python train.py --hidden_size=256 --norm="layernorm" --parallel_block=false
Each number is 128 + 32 x the weight over its row's rms, rounded and kept within 0 to 255. Layers, rows and columns count from 0. The size above them is the row's rms in percent of the matrix's.

# layer 3 MLP down (transposed), 1024x256, rms 0.0615, rows 938-951, columns 0-255
size [ 96 106 105 101  89 103 104  92 112 103 107 104 105  94]
[[114 184 127 164 143 166 123 145  38 119 115 152 147  97 122 130 110 163  88 141 105  91 150 103 107 132 104 146  62 118 138 178 129 176  82 131 121 167 107 184  99  42 114 118 144 159 154 141 183  95 187 149 150 101  78 122 112  91  78 134 114 126 126 186 146 121 115  92 121 169 160  90 168 161 192 123 145 121  94  89 127 133  67 113 166  94  67 126 116 146  90 121 103 100 105 109 143 136  99 124 166 151 142 116  86 162  81 170 112 115 137 105 166 136 161 122 129 162 100 133 169 138 151 109 139 108 107  98 114  78  98  77 232 115 116 189 132 144 149 114 164  82  72 108 139  99 169 148  82 170 128 115 110 109 102 112 132 150  47  68 145 167 108 150 150 135  97 163  95 108 132 121 123 135 130  84 145 104 131 154 139 135 125 140 117 117 118 223 102 151 161  70 159 121 107 137  87  65 112 104 169 177 181 170  65 128 148  96  89 118 199 110  94 168 138  86 131 134  88 109 150 113 151  91  87 135 153 114 158 129 133 155 173 104 145 103 124 163  75  99  96 128  93 166 175 167 189 155 137 141 126 160 120 150 101 132]
 [172 143 157 132 122  90 122 172 100 115 148 111 152 120 106 152 207 132 124 126 116 191 138 135 149 136 115 146  95 111 109 149  96 122  68 117 151 111  89 110 188 119 157 143 157 122 144 122 117 121 164 115 128 105 176 127 171 154 120 116  77 114  78  91 154  92 151 186 150 163 146 117 194 121 184  91 200 128 106  94 183  95 153  92 172 126 125 138 137 138 172 117 124 187 170 111 152 177 128 174  94  34 197 135 105 163  61 118 111 145 183 129 127 136 121 144 203  71 140 127 130 123 155  72 119 164 159 124 131 114 130 178 113  91  98 118 169 157 142 203 157 106 151 124 113 110 208  88 134 143 161 122 113  85 137  87 137  93  91 117 124 159 125 123 128 132 166  97 148 126 124  69 127 181 202 131 114 166 135 154 107 148 168 135 171 124  83 103  92 100 137 159 107 130 141 161 169  72 201 146 110 122  61 138 110 139 116 145  87 156 136  92 144 123  87 145  90 131 166  65 136 100 134  98 138  90 126 189  65 128  94 108 130 121 166 147 100 103  69  88 157 129 111 115 148 121  78 155  76 170 152  80 124 146 163 139]
 [163 118  17 117 141 118 154 229 143  90  78  81 101 109 111 141 119 142 156 112 117 159 163 115  96  99 119 100 197 154 182  83 161 107 121  55 192 174 182  75 160  69 122  93 149 149 110 120 100 158 115 150  93 199 110 136 140 207 127 136  56 135  93 145 152 153 102 168 141 210 126 116 117 137 113 123 130 145 122 127 152  95 140 187 115 114  45  80 119  90 108 106 123 121 167  85 151  76 103 138 145 145 116 122 178 161 122 145 154 151  92 122 155 143 122 152 140  93 103 163 120 108  85 132 115 141 172 154 115 146 157  83 140 180 139  97 135 139 112 183 126 112 134 142 144 203 131 135 140 143 124 119 148 172 129 115 101  58 143 102 139 159 124 166 144  79 173  75 120 136 127 145 156 129  74 139  88 201 157 117 180 148 190 131 164  88 144 109 157 116 100 161 108 152  80 141 107  81 107  94 107  84 106 127 159  84 107 150 140 103 123 140 118 120  91  97  75  78 129 126 140 126 129 116 176 151 192  92 126 152  77 126 109 150  96 139 103  97 167 125 129 120 122 110 109 106 110 185 133  79 124  95 128 104 133 148]
 [106 118 140 106 128 120 109  84 167 183 145 136 142  84 127 111 154 125 158 107  92 139 123 132  44 133 175  87 116 191 140 147 111 119 160 100 135 139 167 125  98 110 110 126 164 121  81  96 146  92 133 143 125  99  64  63 144 145 133 128  42 100 141 131 119 143 156 132 103 138  38 141 112  75 157 118 158 123 126  75 138  87 139 108  37  96  87 130 123 112 179 142  87 145  52 119  62  74  83  95 140 174 108 125 172  51 168 109 175 112 155 130 102 136 143 158 124 115 126 111 153 201  98 157 143 124 161 140 137 172 117  98 183 176 125 136  80 136 103  65 116 137 136 147 144 173  96 108 179 157  64 107 124 139 133  75 128 136 151 199 190 143 116 130 125 162 124 126 166 143 175 142 196  84  63 112 115 105 114 134 121 166 117  75 117 156 121 146 140 144 143 136 107 143 134 139 131 136 113  63 181  55 103 131 150 104 127 154 202 155  83 146 158 163  89 128 118 138  88 137 110 139  86 100  66 114 129 127  89 165  77  85 171 148  99 124 122 136 146 139 139 140 133 119 118  90 101  99 133 167  90 137 128 145 125 185]
 [126 148 193 140 134 159 110 113 125 110 146 160  64 154 113 139 131 110 177 138 109 149  69 180  96 180  79 183 149 134 112 160 120 133 125 118 132 122  79 121 155 120 111  51 131 147 143 102 134 120 145 119 161 130 105 161 131 119 155  83 166 140 109 134 138 168 119 133 143  58 111 135 129  85 139 170  89 100  90 152 127  93 133 151  95 148 130 255  41  89 112 100 104 195  74 194 103 132  88 147  98 141 200  87 167 121 163 122 154 113 110 106 197  97 174 129 101 138 131 106 124 153 115 127 158 192 147 105 128 134 113 122 173 135 110 184 106 157 127 103 189 138  81 157 145 106 118 159  76 149 155 187  81 133 120 140  68 113 113 162 143  84 135 110  95 162 144 106 127  81 173 173 157  72 111 131 180 128 128 143 170 192 118 165 126 142 152 140 143 115 162 140 171  61 152 169 175 111 133  98 115 131 131 100 146 156 153 138 108 151 103  96  90 114  89 110 113 163 146 179 176 173 150  92 194 142 104 102  87  94 142 117 118  95 139 123 124 170 129  76 179 136 123 115 119 119 124  92 197 153 129 163  95  81 148 120]
 [189 129 135  97 130 121 141 156 204  96  87 143 143 118 107  55 126  92 137  65 109  78 150 153 153 129  55  86 160 120 124 150 113 131 145 139 113 143 118 120 166 114 131 193 132 131 117 141  85 125 121 132 155  92 123 155 146 165 184 105 170 108 136 115 105  86 145 194 119 119 113 127 127 141 124 131 112  43 113 123  50 116  89  72 212 148 117  71 159 169 191 115 132 138 116 144 102 206 207  90 116 101 177 171 120 169 135  90  90 101 122 162 164 106 100  99 114 109 156 166 104  81 147  95 130 133 160 144  66 109  96 210 126  71 159 175 115 118 105 113 129 177 158 144 134  59  96 123 154  95  99 127 101 137 147 105 102  93 133 130  70 157 109  84 176 163 156  96 134  82 176  89 166 115 121 160 112 124 103 148 137 146 140 156 146 172 148 125 109  85 151 118 112 135 141 193 137 133  89  83  99 170 113 168 148  96 103 148  75 168 160 113 167 146  81 153 120 141 146 142 141 143 103 132 151  76  91 133 157 152  87 158  96 193 123 149 109 136 123 162 108 133 116 126 129 188 105 118 169 114 145 140  91  92 142 186]
 [116 100 138 162 132 143 199 136 160 142 104  82 153 117  96 153 108 129 145 103  80 174  85 149 116 153  98 135 146 131 150 104  77 107 141 142 163 170 136 156 104  70  75 161  97 112 174 131 133 138  41  92 153 122 141 122 126 184  70 116 109 154 105 193 175 125 100 132  90 127 154 106 138 117 161 152 139 159 213  79 118 190 114 166 138  99 148 133 156 145 145 142 116 155 179 145 148 124 192 122 124 111  95  96  83  64 109 119 144 166 159 157 114 124  63  93 222 126 125 112 137 148 143 119 128 101 124  66 111 122 116 192 113 125  94 129  73 141 166 181 155 123  98 175 147 118 111 142 174 164 168 111 120 138 129 126 135  97 141 147 152 103 139 150 192 143  97 109  84 121 147 181 141  76 171 174 190 105 117 111 140  52 147 108 158 124 129 113  86 137 151  82 136 156  74 128 163 107 162  70 145 131  56 161 164 138 131 178 102 182 144 189 119 176 137 130 145 171  91 166 100  76 159 107 113 138 120 115 113 132 144 142 112 117  85 220  99 110 114  77 158 144 145 130 163 129  69 103 126 123 147 100 103 114  87 103]
 [162 170 147 166 127 122 154 112 115 133 101 166 150 124 135 102 108 119 122 105 167 166 208 135 123 109 185  77 159 196  91  80  92 103 161 161 147 110 130 144 140  94 151 151 135  62 112  45 132 134 127 116  94  92 144 148 119 153 127 130 123 137  92 119 108 113 113 115  77 176 135  71 111  37 137 110 112  95 125 147 113 122 117 116 103 148 139  48  90  40  94 108 145 106 146 114  99 154  96 145  42  97 105 190 141  56 203  84 110 168  84 107 158 148 112 138 206 110  65  98 160 146  86 122 182 139 166 114 152 127 108 128 149 104 128 189 159 174  87 177 156 133  82  75 100 132 137 120 131 118 154 166 129 134 153 191 197 100 149 118 108 119 146  67  69 173 148 179 145 154 140 128 116 154 138 129 137 165  80 138  99 103 123 133  97 101  97 121 142 120 142 114 176 149 165 174 176 107 143 117 150 107 136 141 113 127 115 126 159 140 174 152 111 130  89  99 104 134 177  86 121 111 173  94 115 120 159 137  97 145 130 159 128 131 129  59 120 213  81 129 132 124  90 113 104 113 138 145  95 151  88 161 117  99 114  97]
 [157 114 214 127 119 109  70 137 147 143 130 117 158 115 134  76 118 162 236 130  92  90 192 156 104 109 148 152 144 153 121 104 107 118 114 186 118 100  66 158 144 122 149 162 108 116 152 101 116 172 178 153 116 129 115 139 101  93 108 117 133 122  88 138  34 178  48 104 131  91 205 144 183 145 161 120 135 126 179  87 128 132 128 106 133  57 112 181 157 139 132 137 134 120 137 120  77 136 124 141 117 175  84 141 111 115  88  89  90 132 130 124 115 102 112 151 154 131 159 134 127 105 101 125 116  73 152  76 105 125 121 135  82 134 162 134 142 116 169  63 131 151  92 107  57  79 104 131 152 178 125 113 170 117  68 208 116 124 134  74 143 125 149  88 117 128 123 121 131 133 156 139 104 163 106 151 157 155 107 105 101 147 155 113  77 115 120 113  74 108 119 159  81  84  95 110 145 201 138  87 160 139 181 155 126 108 132 123 106  92 182 120  87  91 136 120 125 118  94 165  63 125 114 196  74 139  86 169 186 151  45 144 147 114 147 179 143 133 149 142  78 166  87 158 159 104  96 147 138 118  82 122 145 135 135 161]
 [129 154 120 118 102  83  87 179  88 102 143 107 168 161 161 134  87 157 211 129 132 109 154  96 141  92 101 150 141 129 131 117  96 113 107  98 115 127 106 144 136 109  87 131 163 129 137 150 113 140 104 149  88 131 151 132 149 112  92 110  93 164 104 124  81  70  82 133  37 116 149 137 110 149 137 152 105 189 153 187  65 147 138  77 191 100 162 140  86 126 129  79 132 139 106 112 125 114 138 109 207  81 118 110  71  88 117 142 101 147 110 132  95 170 136  85 224 149  52 162 119 121 142 108 177 156 133 117 111 137  67 134 136 125 169 127 171  72 188 157  66  88 104 118 138 125 130 149 158 140 128 149 190 207  63  99 125  93 139 165 158 147  68 112 143  87 110 152 154 100 135 137  87 133 117 130  89 162 108 171 146  94 125 102 116  93  71 174 117 182 108 100 115 124  91 201 117 124 122 111 163 171 136  89 152 174 103  93  88 110  91 100  57 114 153 113  99 160 143 104 133  85 160  69 130 103 119 103  87  66 147 147 115 135 122 104 141 126 124 160  87 124 168 126 143 144  96  97  86 135 100  99 136 132  52 143]
 [112 169 125 132 191 136 136 151 165 100 109 140 143 117 148 130 110 188 134 137 137 112 107 126  69 112 113 125 141 137 137 110  90 138 172  65 133 131  33 113 124 199 150  97 102 138  90  71 111 145  93 128 151 100 213 131 136  93 107 151 125 141  81 116 164  77 151 157 157 186 109 144  87 156 163 167  91 176 109 142 121 148 124 164 145 135 172 155 104 108 134 159  55 145 106  62 114 165 169 100 148 116 132 118  86 169  98 102 116 152  59 131 131 173 135 156 100 177 108 141 146  93 180 102 124 156 121 132 125 132 189  82  75 108 172 103 134  79 159 109 109 104 150  98 152 127  75 155 134 137 123 150 146 120 105  97 139 125 145  91  86 139 102 181 172 111 110 116 107  89 126  90  65 165 112  99 183 108 119 132  95  48 142 128 125 156 130 134 112  95 121 125  90  91 154 139 164 199 140 150 168 109 182 175 111 152  93 127 135  51 158 113 106 124 173 151 160 117 173 107 117 115 122 132 144 142  83  97  96 137 200 187  92 130 147 129 148 127 144  82 187 143 178 147 208  83 112  85 117 182 112 123 166 161 131 178]
 [131 156  94 158 119 138 145 110 121 149 159 158 159 140 144 125 101  93 138  87 153  92 151 140 119 134 167 165 142 133 148  84 125 179 123  79 104 102 130 163 100 145 102 110 119 105 134  42 162 139 111 191  94 126 141 142 144 172 171 131  96 121 160 153  84 134  82 100 120 143 112 171 124 136  74 158 104  69 128 110 112  90 134 139 104 128 135 110 167 159  74 147 218  81 106 122 153  96 165 117 138 135 201 151 142 168 157 102 170 179  89 152 135  72 106 169 120 129  81  81 171 179 113  98 142 156  87 141  83 186 133 102 175 164 164 148 127 173  83 106 156 194 142  93  99 109 123 131 130 133 121 136 122 108 173  92 119 104 133 121  97 113 188 192  46 164 134  50 128  88 133 152  97 127 131 124 127 147  71 123 111 150 149 126 114 149 141 103 175 118 129 104 147 133 166 161  74 133 121 125 133 155 107 144 155 133 120 132 152 176 145 225 148 154 161 161  48 117 103 118 177 192 201 110 124 126 137 208 152 158 105 123  81 107 140 154 121 185 157  92  87 147 104 119 170 104  86 129 170 165 121  99  83 116 173 116]
 [148 137 124 124 118  77  94 163 172  69 129 117  98 130 121 119  90  74 141 103 130  84 100 138  87 130 132 124 139 130 144 122 184 110  91 159 183 149 139  98  70 102 113  98 187 154 136 146 180  86 138 180 141 144 140 153  65 183 103 107 102 118 167  79 143 168 114 150  84 147 179 101  97 108 110 153 154 169 173  87 147 134 171 152 121  48 116 153  77 121 111 102 150 122  99 141 141 153 142 113 132 104  71 135 132 123 131 128 142 164 145 106 194  90  61 141 233 120  96 140 156 171 143  89 192 129 102 140 125 122 140 137 155 138 164 140 137 146 144 102 109 111 118  94 129 212 169 141 108 126 126 105  46 158 164 150 125 106 104 144 125  69  94  66 104 112  92 114 117 161 149 184 153 104 102  97 184 131 157 161 160 120 109  63 153 131  86 139  55 156 113 156 176 117 150 169  90 122 154 125 125 107 143 166 120 142 155 178 168 147 108 145 136 121 152 140 116 154  97  58 172 113 129  59  97 191 122 146 112 144 141 158 149  92 135 137 103  91 110 151 172 121 187 117  97 134 208  99 189 134 129 175 102 158 137 131]
 [151 118 162 178 128 176 135 127 118 155  75 140  90 136 117 142 109 130 139 128  97 136 115 192 128 143 185 177 124 119  57 106 124 113 123 120  90 110 126 136 102  92 130 136 114  91 203 120 174  96  77 168 114 108 168  87 124 148 168 156 148 148 118  87 108 106  47 112  27  96 141 187 187 130 139 111 106 109  95 151 129 164 160 115 139 135 143 134 133 147 122 135 104 120 118 178 102 178 140  93 173 118 141 137  90  97 173 115 159 135 208 133 110 113  89 109 113 128 174 124 119  88 134 123  85 137 157 151 192 117  88 130 117 157 137 118 174 172  98 116 150 127  72 104 169 151 140 152 110 148  84  61 185 181 134  95 154 202 129 152 173 100 172 138  76 115 119 147 136 158 158 139  77  94  97 162 115 146  69 176  94 170 177 178 178 117 107 113 125 122 112  97 105 137 165  89  76 125 119  57 126 144 149  63 143 139 183 111 157  90 136 139  97 110 153 137 104 141 137 154 110  67 110 159  95 114 176 129 123 101 160  88 119 114 150 161  98 186  95 106 130 119 187 117  63 157 136 121  67 119 169 179 104 123  98 104]]
# layer 3 MLP up, 1024x256, rms 0.0864, rows 939-951, columns 0-255
size [110  89 110 103 108 103  98 100  92  77 103 100 104]
[[121 116  93 127 104 106 113 149 127  93 110 122 137 166 115 176 168 143 112 152  80 136 117 121 124 176 130 100  77 143 141 145 169 108 189  71 147  98 188 172 123 109 163 160 101 109 151 159 172 128 125 156 131 153 122 144 111  75 148 139 134 180 166  66 123 138 152 150 165  73 115 113  64 178 106 157 118 101 151 138 107 123 127 141  82 128 144 141 136 127  96 124 140 151 152 112 195 193 159 157 147 148  79  82  70 117  98  96 142  97 109 175 113 179 179 137 133 125 156 136 161 164  88 155 100 117 107 157 122 175 152 114 150 163 121 195 113  66 127 146  99 186 149 199 176 109 159 138 126 119 119 126 170 138 175 138 162  67 165 126 159 111 134  92  82  95  96 181  96 118  52 105 131  60 128 104 126 143  73 147 130  97 154 113 114  76  84 117 104 137 104 120 136 175 100 150 116 178 185 168 156  98 106  96  81 173 114 128  61  88 118 101 121 140  66 125 134 140 156 103 137 125  94 147 129 109  77 110 152 146  99 185 173 113 166 135  83 110  89 186 190 131 143 179 154  85 132 155 118 121  89 133 183 123 105  44]
 [118 134 157 129 134 142  68 101 155 149 212 178 155  93 139 104 110 153 178 158 138 121  85 120 149 200 141 160 132 121 127 114 110 140 103  89 162 155 174 126 125 158  76 139 152 106 160 151 187 202 129  85 123 105  88 130 129 115 127  63 185 136 124 161 138 137 124 177 187 148 136 151 154 146 121 102 129  73  70 150 118 161  88  96 103 132 151 114 111 119 122 103 148 180 154  97  75 153 135 106 118 111 207 119 101 154 116 116 145 123 163 122 106 119 138  76  63 149 137 148 114  75 120 106 140 109 146  87  80  99 158 136 132 136 221 132 138  82 140 130 133 113 150 132 131 182 197 127 157 145 127 139 125  90 188  94 169 114 135 148  98 126 136 132 125 150 191 103 149 169 136  95  95 110 147 107 178  89 116 141 105 116 107 139  99 168 150  98 126  62 165 106 142  65 132 128 136 176 110 183 176 136 188  95  91  97 137 150 101 200 109  66 167  85 160 135 111 152  81 124 205 119  82  99 101 150 121 182  98  98 163 140 137 104 182  84 113 174 123 117 151 100  88 133 137 163  85 134  96 173 190 151  75 113 100 114]
 [141 118 131 104 198 123 122 140 142 102 181 159 186  87 148 168 195 159  92 158 138 127 118  70  91  70  73 114 150 110  75 205 134  94 118 101 158 112 131 196 165 136 166 117 161 146 103  64  74 124 121 122 144 142 120 152 172 128 112  95 124  86 109  66 173 171 115 119 150 132  76 130 136  85 181 158 135 141 161 144 109 143  51 123 151 105  96 122 113 113 107  81  90 107 194  97 158 146 150 120 148 131 109 105  96 134 105 105  86 163 130 182 148 136 190 130  21 132 134 117 141 144 150 112  71 129 135 167 141 146 135  89 115 133  70 102 159 154 134 123 129 125 113 114 165 112 146 189 145 119 100 176 142 160  98 150 136  88 163  74  69 112 126  95 153  70 130 153  70  94 182 137 179 153 130 163 120 109 154 184 111 100 141 142  94 125  90 113  88 112 143 153 169  98 128 140 157  94 135 162 111 119 133 115 168 197 101 110 138 114 140 133 160 123  90  99 118 119 132 163 156 120 110 156 157 138 118  86 126  69 111 187 129 109 137  84 132 168 147  57 148 121 122 110 164  98 151  85  73 150 176 111 123 207 111  83]
 [108  93  89 120  98 112 127 137  99 139 161  81 142 161 164 146  96 105  68 105 155 115  98 122 117 138 158 166  66 162 198 140 144 148 137 211 184 127 120 141 115 142 164  94 152 151 124 117 118 113 133  81  64  94 120  82 134 152 208 102 141 131 124 163  74 136 106 107 168 141 108 128 123 162 125  92 159 149 157 185 130 110 130  94 129 125 162 218 127 125 171 147 143 160 117 151 101 136 215 118 144 142 138 133 161 162 152 102 161 117 184  99 124 107  92  72 156 144 172  97 140  90 102 129 121 111 104 155 143  83 129 134 118 190 114 118 125  91  91 147  72 110 160 152 125 116  98 103  70 104 132 174 120 139  61  96 104 141 154 124 130 133 102 135 138 132 141  96  86 110 105 164 103 145 159 127 102 120 134 104 187 193  90 111  86 140  84 159 137  96 136 115 124 155  89 135  96  92 194  93 111 149 100 105 117 133  73 132 138 150 100 153 140  85  92  62 121 204 121 151 174 188  52 190 118  37 130 200 111  97  82  88 149 122 147 156  87 190 155 117 125 127 153 180 170 126 128 104 124  93 105  96 115 119 135 122]
 [140  59 111 141  82 135 193 146 130 133 103 140 169 181 116 158 103 136 170 119 112 121 155 135 162 116 125  94 164 156 158 129 107 124 181 133 166  60 131  57 130 176 146 154  93 146 147 131 167  83  90 130  70 127 161 153  87 111  90 181  78  92 189 113  41 127 166 125 105  98 159 105 114 140 130 147 107 114 113 123  76 147 108 128 137 153 117 142 108 105 129 149 116 156  80 165 118 152 170 174 100 149 153 165 157  81 113 144 154 177 137 125  83 128 159 118 178 164 149 158 153 129 142 132 126  91 137  91 161  91 111 201  41  85 139 118 137  94  91  88 129  86 116 124  86 105 140 126 107  48 103 159 150 121 145 110 143 151  75  88  35 167  95 137 158 143 178 125 112 168  91 141 131 191 123 134 169 126  86 134 120 149 148 128  81 152 160 158 113 138 155 133 163 183 142 136 123 119 126 112  97 155 116  85 129 146  50 171 124 140 162 138 105 171 127  86 116  97 173 149 186 154  75  77 130  71 131 131 133 127  99  88 151 105 106 140 111 187 135  77 121 110 114  90  73 147  86  88 120 197 114 161 127 142  92 163]
 [103 118 116 145 102 108 129 178 113 151 138 182 157 111  99 126  96 179 129  96 149 150 100 116 121 119 122 152  94 159 163 176 130  66 140 160 140 110 120 114 160 154 193  78 154 136 163  70 172  90 150 150  84 170 100 131 170 125 126 173  77 155 121 184  85 136 106 112 135 120 145  70  94  98 103 134 136 169 101  91 114 105 147 164  97 116 140 160 135 148 140 108  68  99  94 124 104 120 203 128 123 149 167  94 159 142 127 148 123 132 124  64 106 154 127 122 165  70 142 167  87 154 137  84 197 148 136  91 128 128 110 110 145  96  78 103 142  73  95 193 133  56 116 145 183 159 131  76 128 203 104 131  82  98 175 166 136 127  94 188 151 203 124 143 211 173 163 144 162  88 143 150 147 123 117 123 108 125 142  75  96  94 164 126  82 155 136 103 155 109 168  99 111 158 127 107  71 140 136 116  82  89  99 100 105  94 145 147  83 110 146 186 166 152 141 153  84 146 194 122 129 167 108 128  73  62  90 140  98 150 118 143 123  95 159 153  92 108 168 149 122 108 146 100 167  91 105  84 121 169 147 178 118 192 127 145]
 [135 142  66 127  93 120 160 144 175 133 160 185 166 131 102 129  56 160  90 126 118 168 131 111 114 125 134 122 111 128  95 157 127 145 146 163 151  97 151 122 137 109 120 132  74 150 173 128 112  83 125 130 141 143 172  98 140 134 164 128 102 153  49  97 167 135 124 169 126 113 141 101 127  57  90 125  39 145 129 154  86 167 163 120 123 108 160 120  84 152  84 145 123 125 106 118 114 141 182 131 127  69  89  85 146 155 102 117 137 148 108  85  65 120 160 116 140  98 121 104 137 121 170 105 153 128  75 203 101 174 157  90 141  94  34 165 138 103 180 162 115 149 137 116 121 123 144 144 108 100 127 127 156  94  68 170  98 168 159 113 209 147  47 167 126 161 119 119 128 136 153 166 141  88 102 137 140  90 114 154 177 144  94 124 121 116  47 148 137 140 157 142 179 166 159 118 149 130 140  76 174 112 103  58  94 172 139 154 156  75 151 128 178 144 111  81 109 138 167 114 115  89 133 121 108  80 164 132  73 162  86 121 141 162  93  75 145 101 109 140 154 117 120 159 119  89  86 173 149 116 153 240 144 166 118  92]
 [154 169 120 136 130 166 125 111  85  93 124 153 114 183 108 141  95  70  79 132 126 133 151 140 184 138 130 104 131 122 103 110 164 116  89  95 162 152 166 107 114 129  87 117 110 169  90 173  96  78 137 123 178 185 165 148 118 145  87  97 157 156 142 134 165 142 109 137  81 148 146  99  57  92 135  91  96 113 124 201 141 126 133 130 183 167 139  93 124 166 110  74 127 125 114 157 215 138 141  58 156 147 183 128 137 167 110 124 154 122 126 142 105 133 122 106  58 129 118 112 131  88 132 105  59 154  79 164 104 179 144  97 147 103 122 112 130 164  98 176 186  96 141 119 106 170 105 136  82 160 184 131 145  87 161  75 137 185 111 215 107  87 100 150 159 111 150  98 131 161 143 126 102 154 153  51 109 149 135 140 146 103 146 122  66 108  99 135 140 101 148 104 103 149 124 132 132 139 127 124 102 149 154 138 156 152 132 140 141 122  86 154 170 138 142 108 101 136 166 158 126 133 175 104 131  87 203  99 142 105 177 134  81  82 124  61 114 136 137 141 131  71  78 105  95 186 160  47  42 141  67 115 141 196 121 105]
 [122 132 164 121 106 152 115  54 201 111 137  66 146 124 120 149 125 136 152 151 142 118  88 112 134 148  75  94 108  90 129 112 129  79 120 140 111  75 137 180 111 121 175  85 148 214 164 164 110 135 116 174  58 154 142 127  57 137 159 172  92 156 114  46 102 124  79  87 138  98  92 152 161 134 113 163  79  92 182  76 174 127  98 155  89 137 113 145 124  88 117 143 108 146 132 102 124 111  96 112 112 144 146  68 106 102 123 136 145 126 172 182  64 108 156 137 124 109 158 174 139 112 131 152 108  74  91 118 176 146 146 172 102 118  54 183 128 102 100  89 120 119 111 144 209 136 124 138  86 175 128  70  76 159 136  88 126 134  66  96 173  99 178 139 155 133  93 114  85 112 109 122 140 151 105 125 163 148 116 120 120 155 134 130 136 145 112 111 169 115 158 128 125 118 149  67 142 146 116  90 139  77  95 166  80 166 123 118  96 139 170 158 152 138 102 135 150 128 132 156 180 201 103 106 144 131 121 172 120 148  81 251 141 158 169 109 136 133 139 123 148 141 179  89 142  78 138 122 179  77 137 161 122 141 164 122]
 [161  81 151 160 128 159  36 109 151 162 160 123 136 137 177  97 150 127 126 165 166 145 108 145  87 158 158  88 127 119  97 148 181 113 146 129 185 108 173 104 170  71 140 108 146  76 147 111 157  94 136 157 185 144  90 148  94 141 144 150  96  99 156 155 163 150 106  51 112 131 151 107  92 124  87 111 210 146 198 145  97 135  55 134  73  87 128 139 135 158 107 188 143 114  81 108 156 123  98 147  88 150 144  89 149 178 163 125 143 152 103 121 192 113 148 128 172 112 157 151 116 177 139 128 153 100  97 149 141 152 110 192 161 102 128  84 121 159 108 130 121  97 115 153 124 169 183 107 152 121 133 113 146 112 129 125  97 194 151 134 116  98 155  93 168 103 137 118 139 128  98 170 154  91 151  68 115 154  54 160 160 167  87 133 151 119 147 113 176 122  98 171 166 223 160 109  91 100 185 144 143 199 165  86 140  75 107 160 121 170  95 143 171 107  55 106 150 144 153 154 162 118 133 106 139 122 137 164 167 135 104 165 126 101 149 112  97  84 114 175 105 140  79  92 108 111 140 129 144 131 153  80 101  86 118  66]
 [147 157  97 125 140 129 123 161 113 108  79 137 158 149 110  97 167 140  86  92 183 143  98 109 143 146  82  87  71 110 119 127 126 164 127 166 141 139 113 137 162 198 137 124  84  76 166  86 119 151 151 119  73 146  81 103 112 156  78 103 148 191  52 138  96  73 131 108 150 125 106 213  98 127 164 147 158  95  86  94 100 144 161 138 129 102 124 100 104 162 164  88 156  67 107  73 183 124 136  65 123 178  98 151  74 154 181 132 113 107 176 129 119  83 117  82 163 139 157  65 149 125 178 175 136 103 128 150 125 121 150 102 146 135 129 103 121 161 107 197 140 116 137 131 115  76 158  83 157 134 158 105 141 126 136 138 194 158 115 184 141 119 143 153 142  35 115 124 125 139 131  78 135 176 129 144 153 131 109  92 121 157 100 110 132 134 133 191 162  99  89 148 173 113 136 121 153 111 166 121 131 104 156 114 127 170 128 178 214 165 163 164 100  93 158 146  91  93 103 112 126 141 149 123 160  84 132 140 165  72 106 153 148  72 155 111 139 163 164 166 118 124 137 157 202  55 116  60 170 126 118 101 167 101 127  90]
 [125 146 104  95  89 127 104 166  94 134 120 115 141 189 183 131 152 102 134 148 167  86 160  75 131  87 166 153 113 149 131 178  86  86 130 141  96 147 152 140 194 105 141 125  76 145 104 136  98 154  57 120 173 137 124 150 188 146 143 197  93 103 109 102  95 165 161 174 181 140 141 133 146 136 128 148  91 148 117 178 106 128  67 158 144 156 159 157 167 102 119 115  85  76 122 142 175 132 173 148 171  84 148 148 140 111 111 104 109 101 117  64 101 119 134 156  72 119 142 134  99 140  82 137 126 142 204 126  60 159 111  97  99  67 134  99 126 121  82 167 200 139 117 105 138 113 125 131 100 116 131 187  91 116 107 138 122 154 144 161 123 146 129 168 100 160 119 188  88 117  97 101 190  96 140 146 183  79 125 134  99  83  71 179  77 116 136  91 172 107 140  55 132 129  67 113 118 132 187 175 121 150 155 132 173 119 109 117 111 164  91  61 115  73 139 194 104  67 128  87  94  97  85 121 110 135 173 123 121  43 129 146 147 114  96 159 120 174 114 119 153 181  67  93 107 128  90 143 121 136 129 124 149 140 128 129]
 [ 97 104 163 182 184 119 107 104 120 100 101 119 162 142  99 169 152 153 102 141 152  89 149 123 140  58 146  71  80 118 109 202 157  61 158 124  74 109  97 153 128  91  86  83 147 151 133 100  87 120  86 127 142 119 135 153  86  92 113 118 162 151 147 124  86 141  84 175 116 127  58 183 125 147 144  72  68  36 137 198 109 131 174 106 100 139 123 139 167  99 141 121 135  99 176 165 145 102 173 118  86 126  73 139  85 170 123 118 144 143 131 134 111 179 123 103 159 141 160 119 148 144 123 139 151 123 100 110 188 102  99 107 103 169 142 139 141  76 145 117 130 123 145 133 109 143 123 106 112  65 125 167 118 141 117 134 122 163 134 166 104 165  54  96 103  77 159 109 129 113  76  98 117 146 105 154 158 124  71  76 225 162 120 134 155 139  76  96 102 107  97 175 138 164 159 160 115 106 121 101 126 109 143 134 139  94  79  87 137 142 107 121 156 150 189 147  83 145 207 105 143 109 132  96 120 136  58  67  84  96 107 156 148 120 128  99 143 179 147 118 146 198 124 143 181 159 118 184 137 130 102 156 184 136 132  87]]